Weights of a small transformer language model.
Size: width 448, vocabulary 8192.
Each number is 128 + 32 x the weight over its row's rms, rounded and kept within 0 to 255. Layers, rows and columns count from 0. Numbers have three digits each. The size before them is the row's rms in percent of the matrix's.

# up: layer 7 MLP up, 1216x448, rms 0.0315, rows 739-805, columns 64-127
# down: layer 7 MLP down (transposed), 1216x448, rms 0.0294, rows 739-805, columns 64-127
# gate: layer 7 MLP gate, 1216x448, rms 0.0328, rows 740-805, columns 64-127
up739 097:174189099096163089109154080130150084126143175093135127177192136098129148069161160076184111109125081072120149102132155126128114104132120182131092136095212111112032147088157157094160155112158084
down739 098:109147151106146172086177142134144100083103114070085072027062083112079142114136154148097149230164133178121120128136123110132122212130079109143144047116093113159149139142125148149155119152123102
gate740 103:143097123114105157139110140139049148124097146135106173109166074083201159157140163076103142141100135200194157114155098161226168167108167139146132121138143133165136119168127064097121094151149115
up740 100:153129107161141097143098173077128166136146098085098106136055056148124080116054106136146124126128142085171084081081155130122146120118107088140182136152116176106185098096147132162150174062136149
down740 101:100100087124119150101123105130147103136164113113154059080143131109110119107127127143152142148097085119128082154130127060152099146073141122136130056117131117164139098160151083096114052107096130
gate741 104:158123155151081066127107114136052117132133170157124085103135095158132125183114082121111130095070169081128101105102126140103205135115132119070165141126103177138091097151150121145161084098164082
up741 100:153086091162131148122144115126145185142113109089152156134145145103175112121123130153116140129108122165076147175083126108097160102150148134123102137138115174192143128170114141117064137118112096
down741 101:103103120076086141116153153170138176071154096125170124187070148154115135131134074119091134117133150139088112192142139130103151159174144131106103120135107158138219130101087149135048124157091182
gate742 104:164122147091077183041153143157144106154153140164119124147134138145131156109144060134171063185162156108216082126097164110106158122187117136166133109083093149129082156191114152152159100195134144
up742 102:173111153139148074126084127142092100142165103100135115143080095110147152121119076171084128180073134089113022132123112170125170146057182124104107133189168088107140117126155137184134161089113139
down742 104:181155125140203110080162162146169116140106076115162157127096087070179166109150103111091164105128157116122089170122078101131160154126203138000102118148088117119137133125094085149162127180104132
gate743 101:139177110069127124126060165101137077189151164155115127083091123163090094096098162155157093093121167130153116072109125055115141152154106105103148107141139131135058156115124086180103039141130138
up743 104:155103090101157184110121170164161094125165098115112103109104110130078141086142094183109192129166124146151110112192145198125160084150060116150169070122158140094118130139129130067168110084169103
down743 104:142109127139182180143131139123108137117141091118134119158075085181129164129131135121130134164129165105100123112146078168160142144123047131148095152089086117076171140117084136139119138098074063
gate744 096:124112125065101165083162158152150111121112131098146122171161104134135154102168137150166070054146127094146150141110123070163090120161091119093101086113104130155179180181141140160142094146117178
up744 098:102179182101098047155163141129104120120135146097076126124154145042150123115110113128135082094163141133119137181064139111151116137149155079111148112140179142155106173144153143159140132057103171
down744 100:121135126162183154163168160126047130099127157143117143139150112170139127183106130155088133109131142074165171140139182136144141137138132090208106117121203121147112166158105143103231117081122085
gate745 099:144047162138097144135110136151112174128090133112131091106139129186161184120101123144134138099129183198130119113167162136136153136136144161093151104146086151134075138142160169108133086074169117
up745 101:114063135143153163120089139159120145166149168114131081150086163162179162131124071118131088169147101146143112072108140101121073127117144158144111183142098142190084152143106116136164131120085158
down745 100:076088145087085150126131101106175147127115106119139181203147130134109145125100150110159085106122097122129143164089143145084138172125101127186075120170185167133067174092084131082105116088134115
gate746 102:144104156108049118144158102040127168153124108161122137114164151200163130186088066084131135118085114165174138153124054125145153117094167089123127112122133063167095087116147069145139122180102135
up746 105:039188128140152124119106153071159137187116102099116159069126088139098123127141119134057123132101095110169104118106121209140131151129169146126119139130143145126191139170153118117106184199124120
down746 103:130166164109081168144112152125160158137125148129160125109113115125169070152130153148120129199084173202091146119106149144184105107141094141164124135136154141161144112126115146091134145169109132
gate747 093:120161147085158125132124144126127149132206146118142107080139096128080127147115032158111144106130087135059090143109125110177153106094140155106162085121126111124219119107129109175180125116114182
up747 096:106118146150145124097138071165128091083126162135151123117134088078147172132154089153161138129158113106144155072196121141102129103069206120121131119111105112174110133143117191083167071092122071
down747 099:142111148109157148130126149054098100093162142108133115107133119094148097127122042155081092129113099108126112167172127164114136180155072112053190153089165119102114141127119123164190139157102199
gate748 099:061120110124103090151139169156077193143089077128110153143103122183149158130187050123094142102151126150122109141180145169112079112129137091123120145173116191135102062127161094163117088121121100
up748 099:158134166145126084150123139109113105118131109151178100132067150107087173091109112122129115146168123166140146121149140107185163125122136121120105088115182135096124171118132107142117151142062155
down748 100:068117153081135198147107066060170135103125182109138196175199146111109083183095199147163147121156130165068083137111104078152146140112116162200142096114116116104129129151123198097153163116150137
gate749 097:110103159147087165131116070166095108103125142103117135115168080155172164135186143144115162102138137116114142186140113106140121140153074127123172050107173108189103176169106115131126119106190121
up749 099:116100144131124142155105085098081087185146102193146165131138168097112106106063086165091074110194086146093078124148120139141162151076160126122143131181087126111151144169135093108133116201135088
down749 100:083113148151136114156153126089064089103163138115107162114169113137150085151131152157107140120059147057096110082121110158141115174158144067017133159124171185174170100125175112089118167131174116
gate750 095:104066096122132137141109190114139173126130121154188128104119157116116164166115128152103178144124146078112059090110056086102146080090161155148126148150130184144118052124104093133075097108118146
up750 098:125100135134167154082115138129142170157133097100148139160111133106091117136096169129142161108109080106123144098083162113131086105193094153172116158074136142149110146088105141114159192093150134
down750 097:154148152133158105131142155121087117138140147118148158120169088135167083092142122140143122166134138134102095099126142147154092103135161076123133167067084180094132121149036102120113149148108122
gate751 101:156125148092148127147151119069126091169175140139128137158127132116159130153101131176088148090125096118185138116127053144158127058139087190132163137111125157106160106147055177180057116187153148
up751 102:127114112143148092141156131114135168119110158141137106114171174099131232113157192131123137140157160124181138110120077099157112130137139097130130069057146093114160141060145137119143126109133161
down751 103:109105192123099151061122131151108161183098103099177164171106100117129136166132112129136084151103138191071150118091146085159182098067090103149136168120169152102109145127147137135126158134190113
gate752 095:163084150183137155140118120107104087131137125163150066125094186108166124140103119173155125163171113150152087120074145141131158117161151090138085115137122125149110110134103094107141078133100119
up752 096:116155121085111176067139056124110197094115084134154126122053122125086081103137076123096134155096143145049124118143133138076126142130064109133083235160075089122128112139070136177135122125096116
down752 096:104144172092097156084145120104096147085173144192125138186169122086095123140098167137141130105143096080150095135184114107106108138139149100068120120161099093113078138069165164144105089090111116
gate753 095:091147114118104127100118168114130143085132200090161117157121122156123236136127110151159098138159133115115138074112091143084095083133121126120081127158148173182072148141124123190181129138098073
up753 094:112149146120120071121162075188071140120154144174147154149139127158166172149114085129131106081206152124162137158165103127146130077119110067125191124079120106122095106136140066214089100167161146
down753 096:055148127094184124099140180134151131085137147129132124143130185158124120140147098100122116101087072153122145130176138151103093131108112147176126123165138153090114103150087142097128113150132114
gate754 089:115130196126112129103063128129163126109128157122206152135117111172119176144114138200142129104141115143137134128161081118089062167109093137114138090139141173113133123178156111142136102107167135
up754 095:118110081137109188104100157130110129124121145146113154129108132130160142079161066156192089124163152119162123096117103109175125102121123129100119124167092158154108125122150156147138134121143144
down754 094:128075067137091110139119146143157135164192155142169177089091120135108139132115114184126097138160134093166123169185117218078136159147136189133141081159122185105114098181184144120137190117147151
gate755 099:153138100159130140150157145089170135099107096096112141081189079140117135212127196132107105113143101167127096120147116159113157122112108126114139177179144217182212094167128075064129127149106115
up755 099:123123129192169122140098143134072144116118167102161102088154131147136152119090148126165143180135162179132127123132157132129114115112113167141118174165125112148157078157124165123116149047101175
down755 100:170135123166086102116099157129091226090120102105135181137098096137090157201215123138083148154126151145090100105127104113144161147106107089092143158143207115102163129128115099103134118100117182
gate756 095:124133185173134144099149122099126083105190100176113114158098148116086141081052175101162159147063129069107138130110114136174120101113046133141136182070161064119163104112099129083084113171127127
up756 097:207068109179142147128130095134110068079107108132077151125132048104153073099135111173181151133169126114156156191130086170152091166177088190155150084087098073162131142130171078123144124130137148
down756 097:118181090167153138130125121122134161114118109147178100116138141130121132147129136077079057109055129151135155125124104156119131096144070128085105150098104140158169112084128162159083113166131130
gate757 105:138131111052107090135102131166131155191157107157121153141114152108092088116139120130136112137096091142130087146096162105144144100157187126089087100156074096170128062144141142137131150109166198
up757 103:107112149130190170056129095059175132158087125127163130105134147143117110094097115165142151129095063149142163122075101104143102123073132095125112132120121119156174137203119114148104129077069132
down757 105:108093111088091095169160057131144163180157127148167164138122081152093126146102173182180145092136136178101130066123138113106096081157067109163155099154106103155153116095136169119140119136170110
gate758 098:146100172155152162103126145130131124100051167103144078124073147203188125096166091108130130071135097160174123146185124127145162144070110108106181159111086096142140115135144089160129061138129107
up758 101:133091137182136133167084165166118181091125066084128131062122139194143143093108157058104109087136144125138124051133081190179112125108141131122121170170136100115182128160152139089126159107129103
down758 100:124127150136142109197057119109109108137091157113106110176157124108153120101131140138112134175153101146111098051154159119134080111136150108199138136114089155168163130176088110151143121088141180
gate759 100:184072194134145127124146079173164146119076150113159089143090093100123116134199139117100130121057137105142101106132129118126172118179148076134149134124149173077140135119125080143094094187134099
up759 097:128109135122081145159152176137123097161130179116142126126118120151059142136147159105046095108131160138138050121136165136107105132124186141129134172139140158034130138101092168142142061139132147
down759 096:054187137159150092123130072126141123106120105132129174110116116131142129117093170143163159142154102130180145148086136187101148128130138056101103112169149087205146096170130087152148081092128139
gate760 093:138100156175123132161121180130140133087136084114149127155120149125131119094124141059151085136126094141088151049133083117136147113109117110200114135087125166144127157092065106102127075145128116
up760 093:187131148159079091073124154153189143102193114128163099081205104110132115110154165126128138158143158139138089140153127119148118120150166174163164101135067181025175174186117106158101106199119076
down760 094:163119075085144089142141162151155133123106083156105075116148129139110077104126139102145121134113121161086090050113110143130172137098116080255130015113188114159160096144104148107146100165172121
gate761 091:138136136151088109112124127102167152147147149152119093124128090096128132151168158138161145101166087151112143152080093143147127105139089118122132090208161144130142176073160110120126134140170118
up761 099:138095044143087095104112150128150142147166100122139176144135136100099078158133150109087126090164098098103084176094146168133130134143193177154124131152117187164164151105146200096166178167144132
down761 100:144110128174169125110111190085142128103064128076091172108072150140096103097104150144094149129160156134136132152156080128154120156142155136114106119148068118108158101140153139100145137079156146
gate762 105:125120153122129158143158109169145197160092113119101156141090137163120105145076116182107177081060054164122098140074123153118126121153185079105122101120145108143174102176138121135084131139207127
up762 107:078113072120129123149121091134128142115158195143098124117114097124050148179098060109173153086121121131097173149128127155161072173161131076151140121105145103175160125164055197145139151127120100
down762 102:133179160149133130089122199132145133114142144140144087124100063143139103178172136155173110122085173192187146157137160112097143115174099170106145156107138181061097099126119116122103144128069118
gate763 102:116074166087145109157160097121070126165146124139109084143150148131134196161162151099137081119141062092144121140125138070174087084106119118164091102120158121093177128099119098132076128104162142
up763 102:142204111113079127080169152135139113108089121089144164087150154122172219086144136147139166173120085071128185148144163126078158177161119124131153128057092174139181211101131117102070140085152111
down763 101:067085114120225067145076127110155133129144126114098107138115152140147145169094174149120120094090125096144099120135088146209138162161133204075109110149157098127082102114163190086128149113087127
gate764 098:158119169201161065123114116176133138130119161165158084149121061148163163148094093126144109093102143172162138112087108162150109097162105105140144100108134108151146077095184065140151055187160155
up764 093:173179120074116176115120141118124105128113135068139154158069128137111125163134175148141080095131125110152166122139107098098186094083091207092133153158142150080126165154067155145120165086148116
down764 099:185127185136150095117112101119138068104147166127229127118116150157125116141177168143097163144059130183193131096092072083079146115088106124061137141094184096088125148135118073069076080148138115
gate765 106:160138130142104184115102234105110135132150122120094153162148104133110165086106098156098066132136137121120125125131099075145081151129085143111087099168130165123130229106120139163112109123135132
up765 101:082150135056088186091109100146131134170149095135135164160119099065143083132137068195184113150110163161141125136124124135174064121148187096140166108158113145160111171184110080093158105183145155
down765 098:138165129194143148096127190103091174142162140110070146154152128184106158086079092117080103155137141139110110096137144116121103193117118133173123122145135170144134174123154160114105111088175165
gate766 092:149099166140124118178121123144109116090143072127122100098192162116135214098164194126120134090136121184078134099102179135111141179090123070153044116088128140190115138114126135133140189121153152
up766 094:095108138163075144152144122143092098122116108122085108140149103129196104117149115110137077139120098133099128121138060087186181109162164132118155162102172116072080133067062150140094118099150117
down766 095:096129106107098150134131115100137110093120144094081177132156136135106147173101152221095127188181164084142124101169110144104127141148088122123138128158109139109084115174150125114168140182166082
gate767 093:132084143200191132116142154088136071108127100093164092115118050181168187160115156148107129119113151084131161166140112077099069115111191140138094148172110136148155159156086142121066088144125109
up767 094:138155120122124100109080124137145180129136103128133108183135119111185079113169167090124110108163192176191187142123131111169155064185100155151182118149157160141097164108125119076084178128177110
down767 094:138115124112132147123089146072188177093075127146166117143144139142173124094077111123087099098163039152112077120143137154142173164046153093076097128137076133132109125102104157150150132106115187
gate768 101:146174137132145211168149150076124160103164074198129176139136108143151197119112168092104120101099150115112173093126111133138124177138071180119093114115124140134119138095117116106152110140153148
up768 100:194111151124134115087144151087120086171075139151127178191086125168098116104140123116072141146086151195153168115129138149150105120106113110186098125148187118150154127155112087143114114101132158
down768 099:143137174201106107204137104133152143120107117184141187158128198120166116189146095130121098138160132183148145096113086097081113139193139096179073178141142196146124118134142071153094106129130129
gate769 107:155089151131130150142136108104139139089120160149137151151156163168120221125185149152093148139149158091175076177137118171145116077118126073148130077120117064129141116127136130105184154190154124
up769 111:144138079110134092090136105111120161198123113132085171129176100165126178182088101138081148124135079159110174077149106102111155141101123166125151093212122112076161091114112144120142142170080089
down769 103:167162121193092086101077159110109063138132137096081190109166143128127123144170158146085075107133115151093107156099115140129114124128118099137160120169121086082121110145143162111147136154124072
gate770 104:138117137091035100145118095152118168207142101153094207049099095143101122135126127161158152089170148124086146109124118139087145169093179111136110143146127167111121113133142217146153114128150176
up770 104:150100137130133094133105060136041135107186107169142145078157135088101102122141100142134118138158118129097130098147093100156100071105192099109127144061180124106138146135156141124186132131123127
down770 106:139093050217149136060099140117107134103108135105141111115178130180130103100120141097056107172084116139156127119127147098124100135090222140052143112113159151127115140113186109127128129133100094
gate771 097:112138142178144163155075176096155098099160156153142123131152114128136120168121165101136124113166158106143124151125071178166173147154153103162166116115111104115057095169121078166098121101196095
up771 100:167111112096070110142106072125089161120121123098119095175082094140150187162150111102125091117095149133106116155118148103192076142156123128156140108153110134090070152128165136108171136146207164
down771 100:129121160140138106176099092152141081137202148148079107114207160134155107143068133164071096152114139107072142102111206102156114122090118116193131137148180102153130120084125170140168159168166158
gate772 098:160156145117107144155125158143121106120129154108097156159208108177130110154119050153189181097060124111066128166127121133115179159194125096132151095150117117138106151209072175101129141182118096
up772 099:118098130155116115077198143139131119134131125147129023189162142122105142105190103151093110085153101074103118147119133079128126131124124078112101125077137055072098130140173115160164124173147141
down772 102:063085152105107099056105130132113171046099117159163112121139123113159053063181151096165119139146087101126115131157131107140144150112108128044055171107165072134173140148154147126147146138069122
gate773 099:146081150185153117109140178140153077127094099148127109158087186125128121123126113173144109115139073133134109072150131126134088137168127119151190124068120136065139106102149058146082104087167117
up773 098:123174143161193161112115136121133100127091138097124098104171144094078134129132152134150132170108124131142151125090124127114119126156153127077155107117078138152103099190175105132176119158179110
down773 100:122153181160089096132075185145103108115146090114135106145134176086108161092195151173113082145095093153141152142085106134124087096059121131195103107132103144160159130133135082149104126154093117
gate774 093:109114191169104172141182134151130123071104151116175044134113090085156142128055129121134131108139078112123168047117125170095169160149147130131096144133051134131151079159124116085127090087197128
up774 096:152124147104085153146111156100168085125146074148093152135118125110151120091113122113136153125136094134070172143134167137121162158090162165178090162143120123108122140121138125097126168094132122
down774 096:129182106073115084155124070134132159144132147101099144142133118170084134153139116206139132157166141133090134115140125199090121142141109117209118159174134111186097096168102173116140174110089220
gate775 092:105152123164145137143170093100080160176177178132102097135063124067143079092140119065139212110167136144156140103073131075134098122143114088140154185122089054117094111115086075137112103133174136
up775 097:114186144063124066125168071136158139113158186124134074211152169109173131195156157138151156120147129138065165169209106072132094161081119123092141101102180116124141140119216157106079167137119099
down775 098:117094150162181112180057148165077140132151072132159152119110152152178142131120132131142131152084099148133151128118107156144143132103129156128101199144118157153141057170129071160116133121107161
gate776 102:154132146141130203163137180127155146125162146140141077170170122153116146196128127129149080101077155181171158140163112069145106117151102140105101150173081171063123188141058139125177097099113102
up776 098:150129157150150107147093108089093171072111141199180100122072146123152142152122139087107093092100138134156194124118121122099174117166081139065086136080164188128120129102106144070158122090111111
down776 098:142075140163093136150165170143133114081091118135141117205128145164103173158070089145132137154110112112128113174114099150153138115149093151163108112160140130142135223106100168154139088112080082
gate777 104:139056120173090129061117203117118137157121119166088099159167121108145135085191113194133098105140066156127133136187117138147045123120124095120075146151109166127126154117130126142080166085169102
up777 101:106141142122141184114092112146158123083092154137127186103115119160192134118100109122128107136084133176154123178137134087138159147175102117133106130122094187120130079203149097195122079182111093
down777 101:178095148151150162101211127212102117171163161162064145110190139150107133082123162082134065107129112120148194114126150077126091103153123162224127127128100156126123176139071136157098086144177075
gate778 106:118144134139135111129170124113121132156128134138153128208087136166070142122083161104167165115144178115136085126123052149128159158109141098121158160063069141108061097137095146169165151135123157
up778 104:091188164157082141133165099132127180130141134208158163170101162154127165089145087083126082084140107144179176150088089135117174090119138143157129139164167119062131133095095094137137142169089170
down778 104:182177115169123115168110112170119189111157124154140119224093132136083151091180111155152090167112131187098122141153147132148138133135150094176175137217155099085126146156157106132078172158137183
gate779 092:169047110122163129201134134090132101177149162136096119148138134085164075137198101129207178112093104068124041136101134098153114125158140099144103133105184140133174142127115144101165106156119145
up779 097:176140111131095177175113114128055150139122105126187140133114110133159173084097179128155103181061200125121101100138114111093187159128091116100127213122144145152144163128177158164121146167140123
down779 097:143156128081164112071165097145132093147092175171091123087172141141086164128175132140163094128143173127122133104182136115112128199138082140052125112160119111152193136146071171113109165060118107
gate780 100:156072115140078143125133181129134070116154147125190129136164125153130103083126103159191093082114098167149128119160080169148096140102106110109197112125107126126087145124125124130098067122176136
up780 101:177080088136084108119177123148167104125135137144103127144145134121115101122106116119123156138113073141140165141226120201175111131120150095152215131127150109140135079110157091157153122084114154
down780 102:095136111151104067104130089157138151143115077191136186125099107076112171069167148106119171106097111113145106129142100147096122133135140094142171071089141063143156108118122108147139152109085151
gate781 105:131160197143140163118124136094133126182105079171126092208144071135148117158134134148134079116161114156169169128096130115121128080129133141158082123108116149163119121120132067162132116102212090
up781 095:128127133132159096134127177131098177110141116154176189129128113103167144130146089103126074130171103146117146155115133090148152154065076154128076135219181102167127190071190126084148099107071131
down781 096:045164104168124121127137112039119172088102122120082091132121142136136137080116044125164113155119141063114145128121114132097089123175159086166133103097091115150097133140132139138139122146168124
gate782 096:123149139116084100123117144149091142162117137131032101160161106157124167129134102176182157111119156121142097119156145117136088064133087071180091164111166140118049103113154117147095119101190147
up782 101:127096109145112169103104147092065155153122132132145120131082072113145084075176068079172151149082136161137126115119176191087133156077134139159163109138175111142133171132136126111153187143127141
down782 102:090131124149154098218065139162147069210048141137116104078084023105151139103178120094171141101101129144217128135145137150173163107129142146198084119120125093194075111076131117111114115138130164
gate783 096:068162104156114150125098125094138141172125068093126156155134092150148100165070133215136162147179094156077118191112079156110151101175084093153126134109158105102111142121161082169160112171192085
up783 097:142055125127165107124166086127126123195138133140166123074143137047121135168161154115158156118117148133145113160077122162126152138097132067158160139114146114164074100101062130087156091111120150
down783 099:126128155171151109139141140160146108068077152140093211145122155145167166134098078127150176160112122179111157154165158160093098145142145128074079152145152068078079129180123120166114115136094144
gate784 104:143140151094166116127108131147161138125088092141161087168138153107096112148130085187090194102128144114118182046141198176173139033152144146148116142145179156130145063157135140146131053124171103
up784 102:110089142143051152155116130112123120129112126168079102144119122102152142101135121146123164167082082140157139118193141119198147168118111142092095061136095131125097124134155088138144087110086110
down784 100:143161139205150096180077129136100156132203025133143111106097121139127102133131111157088111098106128163160078134113139179126111137114138088209121123140122189152165130139144107121155154132153189
gate785 093:091109095113081137150123136112112097184114111146073120163169113109115071137128139150142102124093083141094178128131101134147066086144123043120160146087103116137055176149127149128158157143114126
up785 096:133166157150123131116087122175147134119117132112127149132109111133141049139197102136122166106060158132092130088150095125133158171166163132163176168109171102118096177145087094121154125064102132
down785 097:104143158088140097097057158124079117090106172147087117158174143114099181124058171147133197101120141171097053109136104143118120132091118124114097106179106149239137081098123127083137098109103148
gate786 096:102099188208084139079155115144104128076114145182156123141155097190114107103123146135102115100100140178134131161083105121154105147129146149120150131102114147145116102146119151141111144121192095
up786 092:105170092126087062149161095074059170110140093115188117063095139172140116122108162117155139114081072116118140115097168097116103097120142128126134192178135123130098160120090120132151128078126177
down786 098:145179084116163115143074118120150129170130090115159169141091095092134142129180155109128124153161106119044102138109144105099146078179135082200113153114132136068086160105117159106183150113094141
gate787 099:139087084116154151138152163182134180134056158066182113156123135181125140091110109177148155073095129111133134124132152163135172088139118104100126100092096145103108115127092096135154095132142155
up787 096:138107124129115144139134155112073165151126103170133147138138103142173118098176117172140103134115126153157125140172123093155154090065161178139112174139138185077155176072130134092139129115141150
down787 098:131147175171168097150106158118119109130117135082115098130164146144164173158186107126097117134165031099135123098106058069195037138156155157114165152199186130068103084176155116140155087159093107
gate788 100:185136145157064130133111068152122061115164123153200147109145153100092144086069177155152153114137152133122098095101134121132166123190121118120163164123110132178037127173136129130114150125121102
up788 103:165079097092119164125148147165082133120128090083053158071149134137138125184110070122153093181106164181068131162062191141121173160100122076106078134131162177115143078108173144125178105130122124
down788 101:083144105094103172119194154190161073177066192060155089125148139173100134186124072118141132132100146121119144164156097138141111155128103182086147221123147134126119098150109155152098115162170130
gate789 096:118086149120131118126145137123128082089098162095055081084155168180124118094184109207191104101164188115112123126172163097074105118152089149152142095106125130134094157163141087141065067140147107
up789 104:194134137155095130144133121171088132087100148092129100130131119081146161125165118128127143120127120092064116152101222165134158159160144159100137121124102168167126119149142184066145136100127117
down789 102:128129116153121064209153133151139083127121123175091137102091100124177114114067100104154096115154102132212114169101121082121177133130112100058174100071108139135105132161104148110121119137120134
gate790 093:093120118107155167106099138123118150116139111082140150137185148139083140107163184147123156155088102145190094159085130109145049097151149105069123131066138120124101085113152175110149111179181158
up790 096:108124139132095084172121084125142120134155093142176157107097222144146111099135106113195115136061186133110100071160155142148099147177126085182145162105154074120103103179109146114119098076178138
down790 096:152155129159126166111127153190109113142077088196128160123153123154144137070134131152083113138123143083092150159110093065147160136067154075140137128121142121141104162125129095114080087140142105
gate791 099:113149119116143132098134130073137102146149141207098120140107136042165115189190120112127136190143121189083111139099135062125165050136146102102122123096137154112137074147087093155123141170122097
up791 099:083124128153147153097075115101098151134147073169144102099122162152111106124108082171139128120102141123160141092146128170053098105123109146109177110186141136117173125108157128078121155147168119
down791 098:070155115154140164126128116090106147137107117113148169104103062127173111095125127135084149097136122195149086116063053120174106115092148181171111103101122138118131134119119135157136140132116065
gate792 106:120089101128119155091069165150125186111144147166144113110167112129120112110152142168152102146144211087083136162168141197093125136100177177165108156195099130165146147121139095123102174144145068
up792 102:078144102160110118124095130146117082184082142199164137096127116124118104170140170128096151101191101217193119112163132132173147105088125173138132115088106103101120092086120145135154086108124133
down792 103:127176171154140098108079096157095168130108151143057103054179119111110098116152174080172136128096176101085094107087104119124133142111144152023145112114111172183112116127152129121174119143100145
gate793 098:144175171137106196106016121183107185116081166124166103108108137135128088072160122145117174073153158127085123085090094133138122131185116131126125105113155066163088163163117078118174166122124161
up793 102:111122157114116161116191076157142130148129185108122136106104091089154107210090090135118088155133084109138170152172127112124117104103139119077169084142154094081113135137159147106157108141177066
down793 101:079077091091076095165119101126190137160151107174103078087125158116100119099090152150169075111103139123121149081103117119097178134145105113167111178181103155104133072136125121142076089183136098
gate794 102:148125185136097072149110103109090136079141173169132123181132129147157199174095122168108106061152161204110110098168120150173171098162126128113076150103118074097135114151126081134094104106193131
up794 103:135168093129144160122118193176116155131103153139085062085125057155126123147128151183182118113148093165117126151170138141215079177106176103135169153075101084142159089143192174121111128114140181
down794 103:114135066113090162130137156154156174168082077178144109140088158087131125168142140126107095150070147197124143191120103126161129100115116132173171184139139090133135163199144122108083123105083145
gate795 099:107075101102069132094157127097079136177125134101123157123122088168155157175076123085137115095168130143153121064100093139113142118119135118095201133168156129148151129105154110075146144111115159
up795 100:121166117188102167076143103120133135153160115117160136119177146153116073042112126089092171130168131115105091220113117098100186164087092103135091167068066163135149117156102158101159167115109120
down795 099:093084133127120149088162090156145158129115141057181079086139141063130097096111139165158174064115162170079100125136158135128102083130108113138186144156088100134131128074152103078100139060080141
gate796 100:128102107159092069051132157122081120124144147098119132137154071157157128162119148100153144125137199144127078120041135142143134106134072096115118148129122125108133133080101159075108055199124140
up796 101:147148061149144181089196066085178134077053161075097125124171133137160172098113179131155103120107154111102190133170113155184098192149144099167133134139149093157109156048131114126091105129136121
down796 100:063176102167135149101146105097154103096165121139096175115175105160130101159119175081153160134138126118051109132172080131106135144084126112178086063118123131137150101096139108160131130133075140
gate797 109:169117123104118099122066167075066156159145101157108084121092130140121142134115091156129087084117126124134148071150113092115176109100153088144115078121112172110094084140099140134161089141143130
up797 106:134134149120151086197122153099118112122104162182140110120063153128093077210057164118121123120081155172110147130167134105104218110132128119100133148079127105112118108153048093126118147109161098
down797 105:116101135077081160159101175131138104104124127153139072115129135135171142145109124101119046076116141141104156144150118100148141051120126138097135144103154098090060153105083164178128125091089115
gate798 105:129144204111164147119068114105121139144183130085131186093105125126088045100105189180223090147124122141084154121159126099132093122139103185143145060104161116126091160150132112086148131121145088
up798 100:153115071151093142208085092124096113109159142110157117148176137132104161165176151218150115110167213152098082120063084147151146167090104106124145121093081093122113183149082107138118090146096158
down798 101:099140171165115112094195188103063125085117126203112148087136113173091131134132151156070083078127106168169106095105083129151126103173110110203078133117085109109135155163103155104083160157112161
gate799 101:139110113089076154136126133159151217133035135072059101118079089088115135122112100137097093115104172187071169135094111085151142105109194127123150128113141143156089165175146130157119101165129081
up799 102:112161137085168091110146081116084146129076142115125227119149113142081077120140174104132097175108122139144096110084099120143175141136193109128091114096115159160178106138098162105112150160078136
down799 099:125144147082161100137105172187114113152118147105111116108122157098143135176124156113124068193070094115128131089124136091088109109177128106098111165138096087150155158119107134148075164083127159
gate800 097:184114121112085092133143117117133099079130205150110147148117108137091120109128120111141104128153132160099145108149123097114150130083184130102111092104171097093145090140111096164089129120080118
up800 099:144090088158091085191140091150130127117074147142110127065093087160108132159095137135144131135133141182114126122133169154115143128099123123146135106170122114118120153167149118115141110123192180
down800 102:122124138167148084085111118151151138126127077094133147112172073124151063067140126159151175126133088137133155170114146170121081137116095095000166108136086139207125149139121088144110163112160113
gate801 099:111106125145141147111126124120105116124085165086141137102147130114126096154088221109194103149103152127129129183069090082155124106124176117121080158090127191161129117108116117170125126164146216
up801 097:083143132145154171055109151173184173143129136102087100166160175119112130100120081118135111138164143126107113141121123193129109172118181143147103105118202143149094144085140149126138164092138127
down801 097:083145180131127112114131091166135097220132116153167099081144139083138130143157146090210124089134130112052097142113161043154111103120132089132140181139155095118135068110074079134128113176136139
gate802 094:164084136138096145117099157141149148149147152161139104131124117169058125118141132109121146138117158159098125054159087109115138154128130156173138119157088186143135070130185128159108083132204121
up802 101:106089172141113140075141105105136104125109155080119175088118170105129040129124110198146152119126096104108102178102146136117058152126081134150103102144154172147107144160141103076114083161115152
down802 101:111159149088162159138117155089099147156103076095173120129158147151089123145196124121129130133100192108136168088181144152100145144155139134122129143164081125150087091161128131138131130142134150
gate803 097:133122180118124115098101114060066131098126168145150122149100108151117108074105104147140088140153135221111137114132109111169124128087084061103130055112151109114155115089081116210133090182090132
up803 103:116209104157166158092155137139159141156160086227116160147103129138111164157149117037078108174125104134193079089192169134147157118121083119124145117096153088120138118106116116142117138142128062
down803 102:128184126080117170152137123163160141113146156103081137094178137020095105104099099137127170130079134098168121102143158110094116085123112145126151115135209121151163089124114156110142136231103107
gate804 096:094125132119079124143120063098099167124103114104094141168138100087203114123133122155133104100151111140134125177118095156146153162108176128150177165141093119089101129107178144143122122156161111
up804 096:094192109160142159108101081121111100093118110172133150123122188079064161089151110090154108186094044140173124159178105139132089101132058189127114151123154130215098121151089098149091151141112123
down804 099:131179148121152178109089125115189179143128168114129166109070147128152109145083102095138128067105113132117120103095088138135147134136117075157052156119122165118145162131124147097153168111022115
gate805 099:145126156153159090121102125186125142153158163092140174147145080181130138077143122102077153085135185126125101149137127170134149118122169100120147139130097155151122117111132094157118154165155057
up805 103:139129116110140110176089101119109122133174138148146171179129111041165134107153073134139132163168087124142172125085135151160099128082134122096116146185172136098082213086104119067110115098140120
down805 103:090163079093129082118100119112186130117102109160111157135093119144124121133171100132133158118090135167093207102127102115123137150082189149025123124087140141120076136143102169050091123122133133